From a checkpoint of a small transformer trained on Wikipedia.
Architecture: no biases in attention or MLP, untied embeddings.
Each number is 128 + 24 x the weight over its row's rms, rounded and kept within 0 to 255. Layers, rows and columns count from 0. Numbers have three digits each. The size before them is the row's rms in percent of the matrix's.

# gate: layer 9 MLP gate, 1728x640, rms 0.0663, rows 768-781, columns 0-159
# up: layer 9 MLP up, 1728x640, rms 0.07, rows 768-780, columns 0-159
# down: layer 9 MLP down (transposed), 1728x640, rms 0.0637, rows 768-780, columns 0-159
gate768 097:108096062125110135156154154130127108164149157143161074119126139116140129161110145156109078103135127143168100130122131124100115121147090093129116123169099099155138155155149084149115143124144083111186133124112171078193116147150122135137113086131146128108118066119121145091119113138120141099096108125142106121161110131136121148093101128126187171094158157124124158116107128111154127102114135124134123090134108096153083122130173124179107118088114139118150148112122132100122111162091143
up768 098:119134102123113107143117141152137129111112155094110104133152129074161115083145132117070170162184139164120127140110119100135181116122119124125108117118119096112113134104138106107137154126109124093138137088108164143141114128141131105117089116122099101073130091122117124108094142116122109109086154120108110134152077122136077135152100176136132108139091119124156149138168204152167123145101146157143130117126118130075164111148165163133123099111157176087152126161086154120154108104100113
down768 102:108144163141118119127129138141131102115117116095117114117120125104165099148077141115116113151142092137166116128140108139103130094169104162126123104118094117153133150128146115121110103124126141116114139124105120141147153126162116102113126124147150151144174119077153099169097131085091142167178081149143067118099127113145084127167188094094125146102141128154094117129085200110094125110100075137129130130137162108113147129156143140119100129134138138090105098140120131147125114092158137
gate769 094:105104089094131134140131131127148117162101105124125098097111131134093129157162168135122104136109153124105095114151098137118154118115087103165120172124113144111133126102152147121120109113142138136152122154113109139102107158131126134107146111081149160158111117097086096083132176128096125107147135107190133099088167116134143150120132189115133115123154123074153102125132152135131117105148164084126097123141202125144115114063134080140121124103149145181108096128126141109118112142137130
up769 095:138115120140184170151101138115107164106102119139092106125079146147199110156141145130102122145153084129105135136110102115137156101118132150106136125128166114100136119103165122117101151155138122081138162103132090099109071142132075154112138138123129112160101118135101138096107141144162112086104140177120118125156135111126100192130137145118157120111132144102123142162117130127107147068119117115118150150127137146112138125133093110095119187142107096112123139093111109105124145137124164
down769 094:098116140126114121111149125120146152124129137129138127072097176105132115150099112150096097104140191133124121108168140099102121168117088113126124127108097125137144135111170145140137143129095136140152140124151110127133114200163107091087111105169169148147108147129153121126081141106183146168087120111141160114128120148141154139104121145143091118125165129117146137148143150099130104124136173113121101133137142148124126133139117108110099101149164124104156097127144091193108120170166162
gate770 102:191140083140159141138116106112144153092107121102126111137152146123151126140158150170131149082091127080105145122134115145168159116096154078144145122145125119152162112113153140124105163113104132122175117147150176145201119146122105167123148135162149152108127125130122081134094130114130136130107130101134128118097144142111150109139158132118122114125107172105119131146124119126152143100170109140122102086152161144095158143121116143118095139103151152082116129124153190118147074161144117
up770 098:129138130145131121140150150143124167105065103130117104136145086122126123118203136123076137110155129139143109103087116090164165152146124107125109074171123108140121161127112096177105108102083091153091109092115124125138158155106085124134118107136139164134131138112154166143122103099086138141133136142095157116132137082112124136140092093144170092154144158108131079144130137159162128147124145146155116130110118114096124154086133154138089131151114156114121084125156109096120108121070109
down770 105:139089127154144079162127124112127106143151108121154121169107116097109116113120155114126091114159133141144171147127105075147136097077142105086117082122130143103126138117132102126150144089067113120142116141127153098101116120129104134104091128091129129112106111174089141116108124111133118175114147114151096128098121174104134143102164127135120107096142165121125152122136131128112143141129116103148112134118212111112126134128091081141153140159153111134085125106183114140100130174075115
gate771 095:148170135106163116122138175116163131143123129129144104136161160125178100148130117132157148134066101106157136141078140117128160161149132145151131148139137116114146140108111137117124152096134129106110126093114085099126143111107183116118167065111114110128101172129095153154156136120100090124117153120126164089077124117140168136100109112123167141139122125104124129094161172178134105162130113118139100168187122163122156147116141157106096097120134114115168082088117140077134150129134157
up771 101:109148127176146136102165135155110105144113149194122116139129074118132138142126085141121131156084160128081146125098082174155117152151096128139129084118124119101156124151122093165114129117144128104111161119114117092157153105146162118136107144120108170163139146118150120103070153137131164130139090077095140123153185117139097119137150170167139153098153091160100148151139136092102139133127126136109129121130121109115125103129140101141125158072119136147172136115162111142124132150145106
down771 097:154152151157169096147105081125143114091097108106143124113159101152153122120114085143090091124125072100133104178094165096092103158133109126159151095159154108145150139133154129075130167156173195118136125125146105143101142091124118136123131146150146102133122101109148105144124142134122112150119096120121123144150105094143102143153112154093125122155149151131169124131130097151133146141110105078157150087106096115090175109093138158158121132087105134129124145091153130160163112110110134
gate772 099:133149138113124136129104125151193099142126126131141120142120124069116097168147164145116133111157115133151125159113117155123150105140182164143160078120138103104089154147143113130142157107157128107122154110110138130120079106095178128146139152160113074117082199097139157147158151122140136156128130131151110109152112127113122163083135167148115169160122139099132167135107117214146144144163156093152111158162119078098142122092133117112199125161144139123127118135089099130122133130189096
up772 103:122156137122148119092124165127125100092077093125158155106116119125117103123143093139108114145135183139147112142154125105182122105121121156169114119116163126132122119130106099189131135128122149100122089100100110109067125138149121116087088151074141110162121133127109112119139076147112131167095127148096130149141123104125152122121144132093110114098119120134144125132172096111140121121088118132083136145141146135117157101153143139136114132140106145100153135113160123142145119155152129
down772 102:137153121109143138111129143124158143137121091204128135123094110102133169133093148134107141107090187199152126140107128128113148116150106134160088141102139151102126129105185144187150131117122144110151167133130155131153125094106100148154136156137111138128131158140089122131173126152146161124110130103155131146124130106111126144147135139158163107151139110125126130113123131145090137138134152163135114149113119136137160126145141086087127119133073138098158090145096117143174133137127121
gate773 101:103067137147151150124129158102138097138133097136119100103100098117194160139124160096145133104107113146119127154160114093136124132134150087145182127139112093123161143141084119155115060151146144144133123135102166123159145126165094117116157145131119148120170114109141119121163100147155112137114157131124136125122150190133133097117166170150134116135166098143144131162169126149136111119143121118138140112150137120130133131103141152120107131132118129147127091100164149127075114162133133
up773 101:126142113095102117146154182107148164119145130089129117136149151147091159140080152123140100116091120124143157142138120113117146116105122126129129108112107164182131162101133116085122116110142099103123148170137114142120114152120139156112155117147155105115156103098110082128122144073154142128156136161127087149184094150071129135122114134065126086137138120165092112192115108157136130192141160144090100098098126114092078150144104095094150131126133128154159091161157135133160098124080116
down773 101:139125118170108116146150131076094126124161125126106117131121155118104149112114143128165117129121123096153154136148089091088149158128116148124064113138150146140178131146124143080119151086119130160146145167141140174151121113128134169116096111128102105121130147150126131130136146126158140135146121132113160178142132146140141109144132140110142147119112110134155157120090156111137141122165115105137143125137114120138118100148085114133146140093116119127104117109117169108105126121097104
gate774 104:109112123135055088102138136127148130116072123143145178199107092107130112167128110144128127088146123147135113072113159121125161122083154117089152151159160106158121106126096129084175134122121102158119119103108110178134115177090116140073092154123142090136129135111130152113110171123124152128113087107172152102139139156135098164100112117174158110098130142172068121150129142115123126140168117150114123134140119125116107152120098140133132146117100111120140111169123144139113108098157144
up774 108:083149121118109145123144124160138089156130168164140186144153149094138128111135156146161155102172093115171148128107097135081167138124115133147169125129127154133150149109118174127138135088070097118156115135136146118084117110132132142108136117177161111115126141124120127137135122147137154112159134101163144109089146124155143134146146095116134120101103196181078125145174117119126120120136111089150166127129143157139122092131143110137114136095122146150123122088114139081132118120141136
down774 106:106095109161150147141157138099124156134135109109116159090163150120152081109148094132142129118144161148142088097123142127147148153116127114135095119127193160102095140150135172128126088170088116115120148130095055138142173085163122160133139181145157128147145133121118103171129123122107094146097125138130131135114139069137108138129101132129117121129107131107167101168070152115153114129088120112113167124111116156083149148096138093119139150182111145126078110116165136098118134126099119
gate775 101:108155105115137129128106160141165105146168109087101149104136103130123118116140165142108133150106103153108117159114138148111091115119128099119151118160080126144103124134103130179099123082129141145112141158114129148113137120157120160154109098120104140157089128115094141150106143091145114113079084089110188152092101107110120155148177120134100137098120123159166109172132122108146141108089117126155095153107090128139143125098131124104150108130129130155094117061113165112132168123134103
up775 099:173158112118102115152130124165139136147108126127147141124091109180138100182142145102131105102094135109129163109148157170155157136149105138134127168124141091089158137109177141137086142164108162113116122117117133116147088121149094170142095132141135166147147127117102110122152144098146100110119135174170106131143180132140142108129124113125113160113127125115135145103186164159123091139127078104121149134127167171129122149110138117138165146158125134100135165139123071140155163155081136
down775 101:076116112109124153153146122159062131106132157112156147138153110130139124146143137128137103111123180102111158139127125153136129148150141148167126117097112103129148155139096152136121117149153123102167146183137105134122100120084204158108172120152134100132112137134111112099153139129136143091150139120092166172164106136125133101095123148120167147147197118119120145099143111161131158121172149135126132118119127111127165109135111123188147150174126109122126124127148091099136090152158086
gate776 094:168155124135147182147092132091162177155102115156111141114149144123157153137124086091120128146122161147102164131130144110112166166146143133123172149155100089133125088125117134175124102113110146156134160129119141141156164129090117138120140100121135153132131105150129155150120147133126106129114118165130103118099121129103119159116153164155112154115145114131170111137118140106100098128134087147091094139070045175075122138137064147131161113121137174118090126096142142108126137107174136
up776 092:091151138118080152102115117135099147179111126114100097170118134140086129137147097137111125135125139145077185133140112156116153118118143116133146150156126150104090113145096154146137111114134148150087138153124095118137126139144081141143114112128158117078146081138161156136121098111148124124164131167155153131112115060139101098119149132154086142112105123121133118103154176100095129148121110117115127103128132187137192130111129136089153110137132089191122129104157133140108142139125108
down776 094:153128171139120128127121123141167154136106109151127125134115123111110179113165086136092116122120189127136104139135141139079122103118107157139135126099120139146140142154138128065099119165131140136116115124117121139125155127159126118136134149117150155148087138132154152141134077088144136130038134121116154146152102097127144123092140103092151100124125091116157107122120143155171146144088114147085115148167112174087135130111162113114165141087140134145128142120107103124128137147087144
gate777 103:126157131101118071109108157161140133119134105147131110133110075142131138118171128151157142129099153155124106116170139124166136102139154113176127124082133118182111141170120150107110107173131127126115100128137185118114102156183118119120126174137153121143124156163142143132065138165107150145128137106148143124112139129115168058159118141143142118153123152124135121091127123098138117094166131129123135125131109104170142126133096114112104124168133156127132129179126114122144140119144130
up777 103:120169135125135167136106097138130178125156094129128115144098158171119116132105128158102131082174115184163126159164137176150120153095086089131089112122139131119113148096115173168154119121119147140155164165143135124121096125145106137129180131098185127140120128128149122110107100096136149104113129140115126129132107159123148144116138119111157115083133131104105119112118140157147133118156123118136094120169123131126147091138156134131122128151125168111116121166092103126091128154131099
down777 102:108159094152104132121128081169107173132116092164126100129105102094145118118113119108109089137116146130178144117183126155110123130146124125157118138123134126113144134199125125151129150128149130134108103118136156102181084158137095169122142106135096160146126156077083179113164144116103151129100103121175099160136143152189115129119117140112129103103134101149118117128126159098093140177141109067120159107092125156135125092135087087130137161102135148159152136118107169128114113130097119
gate778 096:083113117104140108151177109145132176100115130151134132158131185121095170121127132101154167100101157148083112113112132147114096160134110097116106162084151063127149121157118127093092102128110142113101181168130117134167134095149104098123136140094130133101122147131123154129152108135116116137146123092129110149117163128127138116140150134119167076141139131133139132161107175127100126160121109091173133154119130133146139170099126128118114177134100185116170128108137128184156142133127126
up778 098:140079140157157152117123130110128128141123134111099139140157128130136143132126115143124157147127167124164144170119176166172086141106124154137099098135144168131089165099100106159124122150169126138127142153117082121158146113135110114100133104164143131099156111153151088140132136131150132094166175180182126115122101078092120137088142133157127132138163084150102131104135159115151140107153120081172149146128141140123130108105147096107122143116182118128170167135134115119170162140108177
down778 102:083131103135133178112083101122141114126107145124116093133106150172120105125127141148143107123099090147110104171142161165158126119119121140126135100141134134107129142131124131152089149097128123098103104129112162122125138126151169149122151153131114133126155156131113101123127110102108131112108133106092146113099137136123103103156066110132120114154078132135132112095112130119137162096136121162109143124120119144152126089100101117147070169128120144120096141136109099106108119102139107
gate779 098:162177124147135107141149167094110119135151104130131147167059095123151170110149128159108102118151125124104124120114139133151098115149105133124122133161119155123103128093130096123132130149109127116141118141133166153140127126163094164113132106105146137162136121164167136172103084139114148143113083132132134154134096148124129144120204139101149155118191105117154179153121163133109184121129113112125146170106134119131142116147078133156147133145130117137075126151151200097132141098138142
up779 092:157149132169153140133137106084157131140128120141165146138131141108128109164119130116136142133134133163162122119185129157101150090106118112125095087117076208134160114151110194156177132117111093125106149144156107133143141165080095125134093102167112129125090130103087129145135124155125099112133149131147191154112150120137157178106140105118136149147145124106108154136107072101153091151120140161099137144095122117138124089108129160096145123053119124102150099146103129128133114136103139
down779 099:128119104139092110109127122130137175089122139120089100108107124145084141130124126119129160093110169135134120111143115133128134120139108142078092141108135148119088082070122071114132141125135137081108112109130145119097148138105133084116185120124092115139141125156139143131124134107127098122139127151173136160148139134107092120150128147143110094144163111130103160145180119166142129104124138128081110146127132099130163139161154126156143099127100103104100123118147154100167097145091121
gate780 101:118123127139141099119119156116109168120172157152091105153125130063101152116103134163120156155128127163135120140119120106144112185153153134109158095142117113167173153126134122103098148164110164140131114094146109134119112120133110170129076123129138135170123080120092127171105112154094132064112117114113114129144105181107117107091145141152169111134121143125112122104097111145137075085086130104180127107107102126149129106142103094119121107131072117128124163118153119126144140109133112
up780 099:110110142088121149123143162148119132117135161148094138126095143116131130156159061119132111145128130152115094143109155134111108143144130170137140115113128182087118146091146129098148106122129151136140139170100087142102129168099119150160126152112105142126151103111138097122103112156141125096090083159092120131086147113127116117127137113107141136134172126096166099138131132089121134056114131146173165145149189138125158108123111161122111098139108126156122143097100139087120122124087132
down780 102:130092113143118143116138129141143125159129103117154147125136140127130125119132158155127171111145085154106121159153104141116117134129104173087192121109113154094149125144127166136150159099101144135128162084102111106138134114165119125137132128138118129173121141124131147074106122133141119103096136128177144103091174151147111142111146114117129089093105110101118107178124106152114108114127107147157134173146066121192151132151092121115073116118145116095143188137108137140126133130130130
gate781 098:149122086115110128150161126113146116098109127134135123106150130116086151115172127131129097128121134129117173146169134123108118124117116080119145119104091119147092161169136161139122113085121161105092187171154160149108143123095175103120166117120162096121087138115106158151127116120117132160126057124123109083139120142146099144123151141128116096161148133121096129113088175163166172084115136147110124137125119109122175094081121110141144117154131103108153126148101132104110092112137151